Weights of a small GPT-style language model, trained from scratch on English Wikipedia: 6.71M parameters, a variant of SOAP for these matrices.
Each number is 128 + 32 x the weight over its row's rms, rounded and kept within 0 to 255. Layers, rows and columns count from 0. Numbers have three digits each. The size before them is the row's rms in percent of the matrix's.

# down: layer 4 MLP down (transposed), 896x224, rms 0.145, rows 237-349, columns 56-111
# up: layer 4 MLP up, 896x224, rms 0.145, rows 238-349, columns 56-111
down237 106:098097134087132140131097101109114117123098157101112118094137116107061231110116136152163073138121128076103149195163110149123124174116084130120105156123171133168137125134
up238 103:112113179146105127115112106104152155100140151101087106192112130145108109135189159120105159107144100166090141181104163117131101100181152115194139104147148089124114131099
down238 098:121104130135185110144110154168202062118091178175128091058156108169135196123154120160054086164149116112073119098163132117097142145109084148109103097144152131120140123109
up239 104:156153154168078139130184117095137122137143121142138095094145158159144112096104139208133178120170199114148153097091167147161177100170148142175126093151121129093177126141
down239 102:096105173172122079091115126142167139126130136129106175097155119170132131137121125143154098169128138119127099104095132091112189177109087117148119158069069160143179175125
up240 096:121163110072116071101161156160125205151105089098147049101114157113170164114128153117128132134134110124185145114174181123185117132162136138124145073168126116148116107110
down240 093:102072146105151133134131083128080018062097135130111146187104113133195111096148152175146110121147171159126136158099140092138077081066132111146160133154158080180111136136
up241 094:123161140165109204103109137147112137153133114073152124112102125107166180119128161100085134093144122106108080124106094073085193168175169136132135098165148172114130136061
down241 088:182156150132157136133071114156100182064134153196094089138142072148094110119166116153120099175167171138070117151126190123098116116112080174078145116097140078112079106151
up242 092:106154176135174143155087097214122126071128158106081121105108171135083154090161123101171158139114117115110137138138085100141185147111103154138116119094122080099116086085
down242 093:115097113123151141167110189098124128123142109131093075076154105065133170106122145099082149108165148107086092130077040082078145090110114181190116087122178118113121102150
up243 106:189184136107166089114121145184101147107096140125092179075115138142064127105073084130076081095162113174135115138147095118174171169046141100127133166168079181089089100184
down243 120:104170194149209144140113166160120131061129131081107122141100091061149159126143085137166137178126075189143107148149081134116127149081127155073138070098095122065107151133
up244 107:099184129135088183133132159147141167144134164045164045147183166149120125130143096155117152188118147155148145112065190111119150154149138153145157173102110143096108161124
down244 112:175132130092127137185122109143097128153095099126153091138141094092117159129138091174137111181140187071108086145139104114165177127123157082083131168142117122152087125105
up245 098:092148114132085135072098157129096118132102164128136139139167111117091114174145138153099171112133128183142126128083157102077154169203147139175135065118126119132086108097
down245 097:170098164107195104148136170156123184162166158122022099129077115143122093109108107116196147118123163114131129086120137163112094086129105126114133201133143160181162147099
up246 107:161121148043120092171169196155166164195182131128123161150097147173155130178168149129133148136130169137136123103107137108152108113158127067109132112114140097159090110145
down246 106:133196149101153118094040082142102084110127102100132115100115094111135141135114162123107154129183126111118126132127157133126128149144136144149054174060060177091167097145
up247 093:149114112160198115069155151150071140116086111187109149169111157101113158108087147102109115124166085086154127071157138131106184173119164109141173141111084106110150123145
down247 103:182132139063110103106171160137118089135133151107181159118129102129152142154136072127060102081128114154060065159203080124177097125101095112137112110123137147115078151126
up248 116:126108103128152137131148149149174109123154123111154104126131149091102125181163132103101124120103122180134084169195186081178118124105119126132136124121104111117095149146
down248 117:094148148145128129150137132113144116126127129140092139126126146040041106138150172145159079123141071167139118139119074152156151145106227185091163062098118093057106100181
up249 099:114177125143112119106214119108153086163148056085113155129152168095160099123103107103133145126158101171166043088133084201168076137098145134093150130131188167064138162158
down249 095:150081143116153107116104099149174111139139106138086118130181093139133105117102157121119187127096110145125103145160138085108093178133145145195124144068130061130121105127
up250 099:192106082133153236065201134171124131159107141087122131076065174143128124125164169132127152073118113183106145167131135111151124187099135153151118121122150150192131102166
down250 096:129164117138183061184112015106108101080169142147151122096082130111124162166126155120057074138117158146153072074212121134090125184087091119105123145124168151097127132141
up251 098:078151124123143130151127106138113142102100135071097130202095166110147193171140077139097107140149162165163107111166143077122086148087137190101074084139125125163135124109
down251 094:031065156114074143144115167143175153157077090161132160153124148125126093058176141135136108067152123135114108128101156130136149115077157125112133139142155126155065127146
up252 105:152206122146118174146155121147156155104168096126101178093100149113149138155068139203100126126115093110201140118185134103216122113161117094158056136125105149182115149089
down252 107:138141130134124190085171089109096112120146133082170090145110090201132151128107128142133153111101157102177125126125093117169154122102134157116093120100102127125090166079
up253 099:141176137111128102116072174138151095160078177160186167067071121116122142120136131147211150130085109126192161140107157081120162061103162102130134134128176091138129133099
down253 103:134185133134161161187068141090126122146168137144089150101118164061171099116132136084109121141113125075164116148153103104115100150194121095164143113111110154104137115104
up254 106:119119135076152134119177137170144143123160210141172128131121170157153119080221085086106122100133128138121136152088086119119124172094211152092158202101149078183149138079
down254 096:183121118196160183105147137167137078121126074127140130113149130113113145122094130141185136159134144115125100115153137064119111082080123178092078103190125132082128147129
up255 098:099089083163121112152154117137110150118119111127102123115147116107199099192158155141099100101135139132140081102151089115145137157134197155142083166167134131120097110128
down255 095:104119129113151148135123125112133115091159176154146099132131130123137045114153116073113169112127162161121117125076130095132173061070083089089129102105173125116143110112
up256 106:159143145136127156172062068117146147127162088149176221101140144146214164104122093088154090137140103157158129147104152135138069099130121131095101133127122142090180117146
down256 100:049055114141156104094146088140163076124119166112077103161147101162151114081095183097139125131144151108059149114143126072171142077128072148160091145078076107158091156083
up257 088:066091142172113169152107158103192181090128122178119102123125135125151146176120141129146148130100085146119124146157129134156133084074117097145128126114177112088146132156
down257 095:154120084211165149133094082133093106108128175074122143131169163107123134125159127108103090091153168122177100196144118069089111117105104099167075119107106138153161111155
up258 099:090188148149206102118186103180106100210149105092143108111146098147119147083127131077152157135135149065149126167069079134130151116125151129175078120113140133064135158139
down258 087:135114103143084121152068110075111161112095178151135163128111086134139144156060194154102110102126135187153136182125169136138156059103175121169130211127154123162045078116
up259 096:149126162115082089196118126115157189161151120085118073134107127152101183140132154119147104120143103152134168129120147085066144169177157085114167120126134091154143114077
down259 091:106152119199182151082105177109114114147159125130130181121097165116110114113140131104136147138095112171153157155107173140109096087083076127164103167099135133106148156192
up260 099:160114160109148114109156102112135183135172103197114152125069096183100130121125125154125129120165100133129109166105157113099122112155148167051102173111107168091103094131
down260 096:126160214197114058053124138112150115194138147109089145173150157141140187086106140103071119198170110143121156130138128158154066137085142175128135137107177164142093154080
up261 090:147148135082117135165147172149148144124120106140118119144135087066127106145085131121055148150157032182144203086147144180121132124143162121152149131125104063131141069126
down261 094:102070112135159124174120102162089087113103128121139162103100174141150172136050180123175082132150135091107129115138111132108107171109191081129144119093157125141155110157
up262 094:129151125110090174098142137132142209121167175153077118074079093140168135151131096123158115139139105100099120115078156103110145108145085158112130142089204112086125171162
down262 094:129089128147153091074133143189132142117135154135118108127142106156142148120129060074064154119074134135142175099133091142193101164120156130186117106153093117117145127154
up263 104:107145103101167056107083142161126072144129099115112155098099117119096121083132204135070109077093093118085197083118156111099093105140139127141086170114124149136098086185
down263 117:139068142117160134090152090121123107086159115085132150127131154058083131132092140169116144119145055166069161083168144100106067150118034152140124162151139176117143154144
up264 094:127210130093078161053134112169097154133093074125156089105104128163143163128112104147153189153162160123126115113065173147062144082093093115120076162116151134139184159141
down264 097:154142123060114183104185118088137125154184090092109095113184178145073118131126115159147113125118138103134084094144138082159113097140123092127151181116218095089101065081
up265 096:098158093142114131133108169105136122103052150149167138144104135127077129157146141073169135078122121096157153187074136124157142106149126152152115102171081166074154144123
down265 106:192090160126137103169138109168193094136205138110154122193123142152111203175129110134138126150138139143133136097188136188168089194137149103065093098149122130162162126057
up266 105:199128100130073106142108092118095123192147100112133129088131124149133126115108151129062148055135137199106111137146130105101098151145105156046129107142114144135143121154
down266 106:105127073165083105100136091095164103140170078083154140167205138122061127094090130163174130087098101153150171148078177151160130063125137119127107102091126086140165107140
up267 091:166149094157049181136112140170143154104118138126100109103141143019148170146097108116120125121166086162110113127082147114077124118146192128143154122080169139146132147077
down267 086:090136193123118117104089064094129101127113127156149153105123105063134098098209092173160148107142137138105146118183083119118144129075099176125080115106145075151158148179
up268 105:087165091144120133170101132132118135099108199129145092161139160137195157103131058169077095150123141085110122132066098165146071123177163118178130119118130104142064122154
down268 113:166099130122161117099087115186156147148142131185168162138083204162066094085110121094136161162076113127178163186092126117135106117152080094121140211107144062157128164128
up269 099:120172100080151129137116159121165100140098103113173122108110127157133119194053125121170077137198135172141168145161150091095173178117112146122147188132131137157135138162
down269 103:177141122148099152174155123097123123164140065148097075177078147085135094078149165131122166136116107119108166164155110044069140156170101147146105113108123201174127140093
up270 109:101138132107166103122149119135065124113149115147178198122129160152113135131152086149127184195165116236111137146117112168104136119115174128098126150195096166100133080148
down270 106:072123119077090141149133120135171146149078137135176149137103129092139169053065152092101130141121149111116156075148083153071094162204165094114192151176117094145153135121
up271 100:091160151095120086135146116108097079161171069156141115123156137118201122113151087141110161115077180171132090160077255156122137101111189090157113157158125125103062163122
down271 105:137164074073125133132135116075097150158121118082125142157081153101119114164204108065094147098088131145109108162099142092075130132104132105113122120079130138114101140113
up272 103:059175069094139157203150102110119085099180163144124122130106181098119116123166183080124079167162160175157155101110200119125113132100139151085149135088129121118084140143
down272 105:166160115126126109123130087128074155092189107069143185148137075134116134161153128157121175093061102196180119136097062171085127127135087155117121134151162073068152125135
up273 109:160142132170135129099145153118109106109167091167137173140094164183105124157091086155115153175097110096149112118114090135103137127175124188094129149105178152152170121120
down273 106:141094148108124089120079087142175154158115147123113140103123147151067100182088127111135107078128104135124171140121086107117151209112132176135117139144132158084058097122
up274 101:154124102158106176137136151090171120128181066182103079126124117083144120158141176161153194120167115127192151143143132195087058093162187112152116166141120047136088136136
down274 098:116129140138140123133128071100056126122166134124168145118107108087141134101119142111104107098083108114081115126125142107142170166157049176145136094097122200106152098080
up275 091:055167129060152170117129152167102134152048080139145072064117082117148199138116132077146167074138153117129213087123151116038093140147101173134112099183143102148074142119
down275 089:150109144107159108102161105074109070178135213216100169099123103124156074097058101182159144113143130117073098089181161133141124113094089149035120152069136119083171145085
up276 100:172139130111071143205129074182109116172129137106093086054131185205101157121111115172104120131127094144131099194087078097153160122074182116097104137115092126053094105134
down276 094:135160096179092111138054097153149106122133111177113147163100163114103093143153130129202112087136136089129139126186158157137096168152179121138134049103146089132109161213
up277 091:099130156169129124113107169082184067146141127112117093078099139082105142117133106116135127073134133146097077129118155135124121094190153150128085103129105067097160116110
down277 094:095157171064127138132127046145149166132178128148146100106101103160130130147113089106136111143091086074118128132155093148127104149151173094074117091113158112143141092150
up278 102:160099119107041142093088130169120067093120115128098203184166156082211156075164115101085073155085149120146082107157130154087114151185144119121118120145099120086180088124
down278 098:110174186125168131145106143159110112165158155146125095077137096148128159088118149178160164113126175167147127078137076072115037131163169132081125167080166123104131158091
up279 096:174134104109123141131107173166132138177083205121087138122073167104144078086138142100149119117170124117117126165110123058102059173130136152115135095150111165119078178090
down279 102:119138123174114187024169111121066104122163127095152163175129153169077091160145116177120147129141124087108097069136130136160076121173093142152126115076134127084139150132
up280 097:111146126086148155108105130134118097162119142096103071137185110168075113087112119112100136138135094118118177080085196137166083185129141120123158096152101134089064110176
down280 103:065136116131068144144094098178060133114101192092138046216144105146124095068149176129104152111146153133148221123092130085093126117116117143145136183103206173156178088110
up281 108:154112118125102138107110126123110124100108162175167112149089098112124171124065168152193117144078142206169085134149131132129152138090142115176174105184119142178140145117
down281 108:121130150157136147176091142140151139167149151130197075120085127100145146114118153108117011118056125137159129103144158145160096121132144153129100109216186110149109130079
up282 100:094174080131096093134192074133188146123135127106158094134183155141129085196088102147204110081126104133122206121043159172136185065169089190128149144078115086147077149162
down282 101:140113100146175129141126119125129117136112169184119106136179146173115127102152119120113124157133141057140160117090101136077182111099162207119187106108105106172102112142
up283 114:096113101145120189111153149112131139119146168087134144097134130156152131068128086117171159087105177123099137121094139143077104118137109149144096162154179080162212132113
down283 104:144090161109176144160167075107159137134078102110077091106154112159124125147060122146201166121152099156126093178186129188129119104090132081143090102116130141113123147133
up284 102:193141135083120139170162108102112130117102110122125159117135139143099134101142196113082142136170096091151177149083100180154129112192089141157164131140084163156178108105
down284 106:176185103144135128149138127124153081157119097197114164116093116117105104178095148126127130116120187140075093129157120179155079113109203140123084093166171083065095163108
up285 099:154151043132138193189101125203154104121139145122125135120103188135159139109082169156170140114103136150143125047107130171071075137130096129182107151159146125128110187154
down285 095:112128120132135105176164140151084149092145149091172148103147104155175101148084078149127140106143123167107141143129086077120191126133104102133116109115119180086103212135
up286 104:112114158101105145149141130102135114109077159067141114148113084153144142110136132144137134076139190089135185101127172109074161162163179143169059134110129144143121136145
down286 099:104182128165148138165058149138149149173176153127107087100111099110176142116140186151160122087148100138103109115123146142110116094141139165096141090142080142120115125153
up287 102:083130174120087163069135122170138115123159095153146114169185132145141113127116153117125106166149129150120152101142114117080189140164169076077117136152080046193151145133
down287 102:117191085120092122132129122088162116129084146089113122117143166127174100184109165122100100085173162152116114177114078146152069109120178095178200131159150093076103127070
up288 101:141132112150077105124190137148099123157097124053078146137168149166111099125150133191141068127081088056161128076130195108125168134217112150122177104163141136135101086091
down288 100:118116066104128142149099139153042117148086097100085084140159091153112119125076065170114100138109125101089121100104130109095105117121106110140135121117144159104106156198
up289 114:176131128095129054141142177117146102054192173106073089100118144110084097095149111107081108158193167100106182121099068114135097127116128072109130089113133105185096185124
down289 107:109093104100138130158134142151082138132121114104146095172182137125080079139159150110155136112108154106114117157149149069108132148125072122146116184104206126092094066136
up290 090:134115120092137128118128117096104137150157110191059093174078139077096137138170112178105124094146096121057077076185119120145096176147179087128089116151146059194136087131
down290 088:092165123119119145157097163072134156122078090064124153093141070111142162129124054130124124107129120070158152143107114157094138105128145200152141126054127102119049177178
up291 097:152164176128116090092146150112121128144117077105113145141164098142154193162133102127122170110102073156142121139126127139172178114108111121129089051152122170144110167146
down291 104:117161181171120143114137151140116127105121190175187155138125193103124108101132112170154078128120142126158125103131102139073185122183137108046136128112075069133130171119
up292 107:075092163099121195102174111198182156131179101157127108118165103139099077085105042154123128142151182110142110179085146133152109161104161133154114061138121154178130151179
down292 101:176096151055132163106216098124176118164134134087099128125122156145098131160125107183119106099131099140142117140100149098119105165160125127106136194132104119081145073113
up293 090:152114134096075176134158087144167179114153129132186118122121105168168147093144190157155117117105141122138154145131100124141120152130168069185134105126190160157176151156
down293 102:120105106145082088131089143136115106148145138057104113109173152183141112095176151156149127124112153094182076194034119157105090150175109125175109134095086107116094083126
up294 099:107128157123196117138154120127154120126115144135153144157075120156095108163131137064182147094151171125092165202147115126160126129119163209105094140195186110082107083138
down294 100:189086133083126213106113117070095138172084127137098150111106132135182083164132167168127096111115091136150100133112054117122105175124075088098120138121110102113156151115
up295 101:098082114086127132084089181113131135158136079125137120169165163133089115111123099188116126170147162126207130109128156162145112096140188182156096129132100194144069083088
down295 101:115051100113154128109088105144163114169077115086125133130120171093128161129108114181104120162120142094187109071111152097121098128145147148120148040067132182051123072132
up296 105:190126143172091167098093097142157129102131144061112071168137194099091122095123155109146102169140104198118077153176135139089147073132146107072148131067126078132124133085
down296 106:080128127142128118178180145130145124093167090169060098148176175170103053042119154173068138100152153106100115112159142094146127069087156178115110123162117119145149131120
up297 096:118104158160114156191140146202132153118161127097123093151107094163121097172158099117128093075086171107153127104161157098182139105161170113160076135109140150127072170109
down297 099:102121129121114070168097155175166125128119104111141147125111139143165117085193122149165152136100159148138174176074120146102070136091153089153154138106068119129146127156
up298 092:172074096067096082088131087188113134149186132093114136099169090102107132056124039114126143132124104103165203154119134135142144165175137143146111196132156131113096116126
down298 086:114125140150124139159141105086158125125140116112091108176141204100119117143097118132131097148117100099176098097158139082178153110111074138099048168156121181118107155102
up299 091:066175176152088163076163126177110133127077117100062144063142163111135174100054165142079108084098087151165098093149145121209065122115118151081090097143131135110117136164
down299 093:161161159138146114164079145099131136169118107099158099141069100144112068081173128163136130126130134037081049112146152088120195081115134132140162144138135124177133156103
up300 102:067131143112086074111111198150115111117151140140143133100123148090109152126096142177086208134128097130121118181050092144155171089128085148118122050125133085185126146205
down300 100:107110105093138117160096131162127148135139145143158086120112114129091133140101143179135098147134176078165117087087125127127144142182113184113211091180102143143087148112
up301 098:195128088150115108083127166145114138123132167103104123198106070102156131211056167104071119101162114120175104078168091093105109095168131146155175109123090144169143174104
down301 097:143101109175155121134132102153134086073162168095075126147079140091110146102080061117141110120130188126135103126086113111173143069121062117147153148113119132174112112141
up302 104:099099171137159107085110120109089104103062125085180070119128119123108108141130205162142183189123088171119163127144151127114106130104116118134076104117103155143136052210
down302 098:080132124175149052123156116142111101140099137139164073126168164114078122132149113064191139090129167188134175173150130190124101150098169141136116108133101139094115125195
up303 103:176116132122131182150089122154103141125107097120091083181117169095190124139110160107170097157122110151090117094091117160149124152164181087116123117141102147149096138154
down303 105:122232077144111137112169103119126119127107177184170155169093125105104123131114103118068124133146191082121082104142093187125156122072186110168109078130146104152132142135
up304 098:154099081183122060161149180183055122122118110113114090090076144158087118134136140111185110173129090134109114135117179190096111156149145142136124154144146124171105187131
down304 108:138151111103078094093139159135123127124135071164125107129132140104075117082171105086185110131126140185134167107117098153124125114094147158107184188143133136072146136135
up305 106:208180110114123121154135165098139132089086115176102172087070119114131171143128113148120129129098208153139090135126108068126167111138140207107174116096167109211083155162
down305 110:106168125147147125088132045156150121094114083105104087138184120101096210117121080143150133094079119121122180089156147185149093130139087103143098171139105179189100129112
up306 107:144183175153121129121091200090091150076189118155131134163142174150206093136105150104119126114166160119139202171151115106138090138154123126102126115190124114202091088153
down306 109:124105094108088097129118157143152185127095115106084153139180088127183182111148155132122163161078129135155136111060151089154133045126103130065159146094124146184076125075
up307 105:148133093092078136088158115150079168101158112127086150123180196124114110134095161115130118138127110118194121168109153106116156068119152084196157172174147088089076135089
down307 101:124142126161195119175110123137131067192087156123158125124112126126157129156167137091093117154150136091149133199135115096175139146097144143128117145119131177140125113143
up308 095:102093123092044125153144165133128128141160101084161165100079168167160102090151125134107122138149113127177127216122070072090133174171120110162135156113082165110170110099
down308 092:083156142196155126096183111138101148206113130219108159150126154108136102072177094119140145121119125149150184149149134147187128094070108151179122163165154152109109146137
up309 092:130140103173120148104080159105132118085138170088124185129173086131174113127078155100112089205205134190103098136136135113102133079100145112109142156176142140146140084126
down309 091:101144101113141125120146179148170183162142127134142190139159084146139127169146070136079158119056140123089142106122109175164164087142122156097102107136174085114120138089
up310 105:183143126114118146092141183095175142116154179154117120124111152171137139151083126118104188122199175109061104139178100134126105178147126113097058120176147089065122143140
down310 118:154199121163137144151148093164097138109138134129105166105139092161183094109147136128115175102156068141114145072146154132151154128147165169105161132127099145082118160095
up311 098:162160096123102115158093155085082133089228133071151156147176125085164170149095087116131159115098112129165138132114118118140075220148079140080121113139144112119154113131
down311 091:138105228109121148121145067150161150106134162117127163196102126153170099120125138150117126150113141122110119141120096144158131091066104125110139094096045180168137139162
up312 104:173157131118120108124163140113165173160117148140140085111203133187137106144161213138033155142098136164127125160145123136154142068152146118112063131085123100160230128146
down312 104:109111083173110110107120115169083114136111120121128130168139143186130129130150152119158168066116102137110118168094092085090143091097104092123089083165139151160038145081
up313 103:137099130118158113152164180071199161128142132092096026118065152062137122118149114150114144123119125153106128108147103139123112146100136149122172110107098124120043090118
down313 103:136120129094081140123129113098099164163133185114187151137150131120105102133089121110128127164119183094183158147033088101114087102157134046125143158074113119135098147193
up314 090:154136169145133095121080175216084138181107115041081171126112127160149156141143163100146167131106106132094155172123117138142154160144146148165129184148092173116109191099
down314 087:128139169103154118121153120103136100134117138145082169211188140122103093131140140158096080086133111135191100131154110148108157116091079112110165160158131076056101149141
up315 100:117093129099139141168114136150170116167198133127086056104116147162179064079109139140155112133072107170179114123138130072195138119135144081139116110151170122111096122089
down315 088:153147119141154155085129125153080085114086088156116163112134104155157113160130149138106123150148198105129178050125098141119100111048119076130121160153074123163103164143
up316 099:120096098109087134123147137177105147133203126162077126090151129130085140082112184138134107154100126115153120139091133176107131128171114102101179161129130179145105134141
down316 102:088132131144147123118129077106120147131175104136131088068153124112124101156130188122150158133165146103171090166089059122144105101142146132107069072150070129143117139118
up317 101:098162107160090120182112099121111089146092114108074141089154140141116143059179123135168159121161131152129193092145123131143144100150127104122103117100135137148106136042
down317 095:199127117076083168097087090145154114172104089154166173074109108123124115105083186092121100125056133097173159138085094106111136078133091169140118113147163100104098184086
up318 105:145148164124186153134087140123138104130080129115114123096102138159107122138129172145150116147124110192173126127183106122104135090208128103084130101146135103132093126165
down318 109:097132059099089130098135138110155065112130133149106131145147126161171119120147155094113074149141136115151154134137138143168170140059104111096107078110195183140119132091
up319 101:155152137101161098105087133153121180139054152163118177085166111142112159163158165126091047098142160150128095126150118173141162136122173158142135113115147150126192136148
down319 095:125122140122113137118155134134112083164173067115129140166134147148138091088138125147101108162108091119125151203123116145191089126176138092107092102185099159078125164159
up320 102:107188081132143166134171107107101212117121176117105095115089113129117146142059125141126147114099161182160206150163127132159110119052126134141118103135144129151141119139
down320 093:100089152048125123150114179112194109110107132142176123144157076155164076120193083151084168126162175137154081081142100150128012116148136157110090109088144113110172155086
up321 096:136129154110129106153058155145133118143170165136115189142117130127096166165141151143132130155114088074182117138146139107092129205101135143123129125132130142143141173109
down321 093:135153122135165142132092158126223084124067143133145059105137117112136114107088060076080174172188112116161089085145102109088193182187141152121150071141114090096165060155
up322 102:096135115141107125129130155125137073083140102165063112119111183148160107135135163099145080146112062141114121113108170168104124143086184134105109098087146141068147064188
down322 100:063171165091167058170109147091118109121153109117172153160108161103164160122109140091183166102057099110109106166079073152104133167141104132134145169145071115090124144178
up323 098:236093127082120097138106154164141123166095083068086112101149112084131164107110103106164087152135110187136125195122085106143135150159170165152093100110118131115050135111
down323 096:124128069153116075117134076109056131170079117180156142154182120093146044110124125157084106188165073135126129085162118144094086087122128120086166119115133123078133109141
up324 108:181120092124060111137137151092119120193127093108074107153127185232135157149098081146160118129150112110079110133158110090129136153145164207124149153144117136120100102071
down324 113:086147207182135144105067136125170190138187112084121147089162097152138160137152096142147178100129144060137129134103118133143116091132153079168108137145105128107105090156
up325 097:112088134156184156160117078193128094179136071142092069130185158163101144132133087085092102080101165132173131117145095119074109133163146078104122140195126144190109144141
down325 104:122093057118184125137117118112105125140119103142113152132146128129121185129160114177188157108119171048121166148131169173195169133183106138148151185117151119127140148118
up326 096:166100164133150095115111124109138145129107126117163109169099129157120109183184153153197124119112115154119087141115168153124111116120092133134129160155127137119104089114
down326 107:130087110165140118138189121161170155090205160146148102148126141161162175154125170170144101176077129156129128162144113129111127110130148094090056108093130120118071116136
up327 110:115138121037102149096155076110161143144125122183098114089153116135143191125139168095158212143118172150103123127067132145087155102175055052086122175067095171163175107145
down327 114:132099166115168164126095089107135141119119141168205133087130101131154100082133134107103096074113097120165150154107049116108117162107137112122135068110179112130110103163
up328 100:093119092118093131116132164160169159156168109139130088175121133103117135114082154113145150064134131123148113112117134171117185108152084143148156095147160148086112136137
down328 102:138108089156134210148139124122156126120087225171173097103110153104151062148191121201110174101141174110105138123182161112103154134111133152128096096119166071089165135168
up329 099:129136169175055122119133093163126169110090055176107120175138151163105179116182113143102141083136141170106124169089109130138196233169157165132127149100064151096140157092
down329 098:140158110097103194116127051093064141117155064130132129143137143127149118129109191113073157168115141094132155110121123153132127107118045140171151108159154190164150088129
up330 096:112151075118123115145113127126119108062094107133130125107150123110148154103111058092119174177143043126128076103143159112117127127186108072134164173153118096146069152158
down330 097:140147152099090177146100112150094108160149141082133109149140078087105103086095134123158103154142125141157120100125112167196167218110113105133077140114163137130111122103
up331 100:113151143150093070133133152141112131069180101095110135127115112150149210106215105168150144126120126114159078079185172134105174152156159128124149130122082115114178139097
down331 108:092132120056102186101162129075131132159098092111109126177146115140147157225158102122125072204158163122096152094152146128085117113136181103168115129084170139164099183168
up332 094:154130125082148141139163135139138120175107109063114094160103138134122124115171145133141123119168152128220137173091164127173179107098122103075144071163089147105082177152
down332 095:131121158120125085122119157138161148111107164154163058112118179125141084106140147098147125176109176135081149114152083128105103152130161081104112209156178072115117112058
up333 105:101116101159134128118138128095098099130092132169071123071124114147126174146125109140114131114092134071095104106121170135113154164105122067123105153166110134147091109136
down333 100:061101122144132119063091124153136142130199121116116084136104083076137137163114133105133135095136147184149084120102150126093110104139124139138099133169159138154100128113
up334 096:111138121158147160081089123101090178098140110133102104111131092131134140138112139148109162153134148061130154084106150154093218168133124109176143111102082102158102187119
down334 100:120071118155101081167097143145111092135127118122100143118115068119105093168147099142064115114155111102069095137142088059071150126110145167064167181188118116103156085088
up335 102:089088054084108150114056120145059087138092138124099100113100155186138110145166137143102103133083121159150141184155210126121171134168088132171161158067146078164117099151
down335 099:106109147144095055146128131154152184105133095132146139057119158130124126120158158067171122146096141124146156104110100046090117169086137142171093102151159106095119119160
up336 096:121128107130137121111141140092180187130106130117122153192122149135109133080089184097140126105169177184100084108111128109114151217146106155124112135099125108060132149108
down336 102:140124134124177063152081095121155123163149108150149120119109121080166133106147107187095118099051113104176146140093137089147124116160081093121167127146168146085102099104
up337 123:086133120161130150194155116159106163099157181161148141127119165159152156131118142158147139149180122173093120144078074119128095089100133073150127202136116133171081122112
down337 107:126198135167096116108160101123118111125127132079099080125108141103110136122079111157133109116178110113140121161121120156129163121085137117217138085187109094108150108172
up338 101:084046135121080147111152219077173142074108178161142107186123154059118151129114074091094124101169126102159081144179161123123152120154128105148142103109115083146139087091
down338 108:131148138154078159123131091118158112108126047133157142133138155122155140115128134132183050088106134153086129132130134171132085167149159161181159118158112202138129136149
up339 105:070082094125153117174111096141165111072086140147154123069181143173158144110125159115169139099147118140110137095124127105154083122133099079145128112173091086172103110117
down339 103:110138099126135137082119146147164157068136109188097139127085162033102123121083115170081092182130121062130091116157190181107107124123082195136182090135131114128091134164
up340 097:145075130130096126154142131142106108101108145137157086128137169081144181070106134092173094145122166145153111141175188146142145092114121114130048123142093118132141168140
down340 092:118121058135100089166093118103134155097124153195130148096141130163137101211136102126086078131182153125069058104080096107135114106157081116100197183085153138137120170130
up341 099:149153153109147147098187109112119108145095113061140157143128151151127117212138101129158119142142114133149142103101121140161122175166160098167177186173098090146143159145
down341 105:120169072207167036113113173123186136121140140098108068150150145110152125140146129114125152113116084147139061149159089161154168064123123042097104180199136163139128149108
up342 103:164159096169130153176186168100117158169118131145086134124127089164111116132152131148139183160118144139132167113150175100108151086110160144116132072160112190093147105096
down342 100:130122160165133135136090125148154154121098125091079163116113153161162150169136104156149114125061109112170122156147117048192149090150187179182100110115155152125131094099
up343 099:145126145139140141169160129125157097149122156106176138141093114102111121115079171134151089151170162114145094115119084162155186115124134146101100066163085135178077182128
down343 094:123120120180237128183120109075112131128071078169137122156148083134103133078096096127117122146149109139180174113118150133113112114151144130109096107125128117075138161197
up344 108:085137112133097119133141142120168151134154115150071151104136122157130060099181128072145132183104102156130129151127148090181142152073113071136138087131094070110132163128
down344 097:117123110163167118129126106128141125130084101081100123127095189132151135121096144105139150176119044129093179090168138132123081104139089170135165135088120107116143121126
up345 094:149174041147142166116182161184125083198105169140098124123114152172116089111099128209148148110132084139125158124119138080170171094129181099179132135164097138183081160174
down345 099:110138144100085104131087080178122084168153098134172167121124209166142116132125120084090095106143176137164145138158197155073103107074124169139110094134097044130085119138
up346 116:171139122129097126138111068086115135120177108152145106131140115141201132106091148109122102142124104160153187199107146145141105067079118096075158126161151125077180101119
down346 106:161109125126129175173146098136113134126098052112133147088101188098109085060113174150144115140157169105153211161032179062101109172077085073161137200114145138207107116146
up347 106:123105123155161131145133074142172173123161154113128079158154117125167141160134099094146095120120118049156127137153069072151062086184040116149104099132130113204111159126
down347 112:126153134099167156141088112115138115121112114169190147074132106069089130081159158140115186079207167137103100133118094094142130168108113140062079109132108150177184104078
up348 103:053129145085118105155158126177129143098126162168102122105135072167117148143109139129113120097127111128174152208117143107131140066116145102109105124151081167134182137169
down348 107:151070160098144173126173128101150114133142077170137161115153106127108147107039122104118132136139156170106081075121152188109143123136123075174112128137136115130126134149
up349 092:140147112139118145105188126118155125143089175134125042156087176179146138087096123145144129139134092097141137095122143183127125143064169148118095139088206105079130113159
down349 100:133136128166098131068097097154154142120127098146153137081195091153112135141116151095131157072080109119131165171090162132121156190166197119133131160211103116146143129116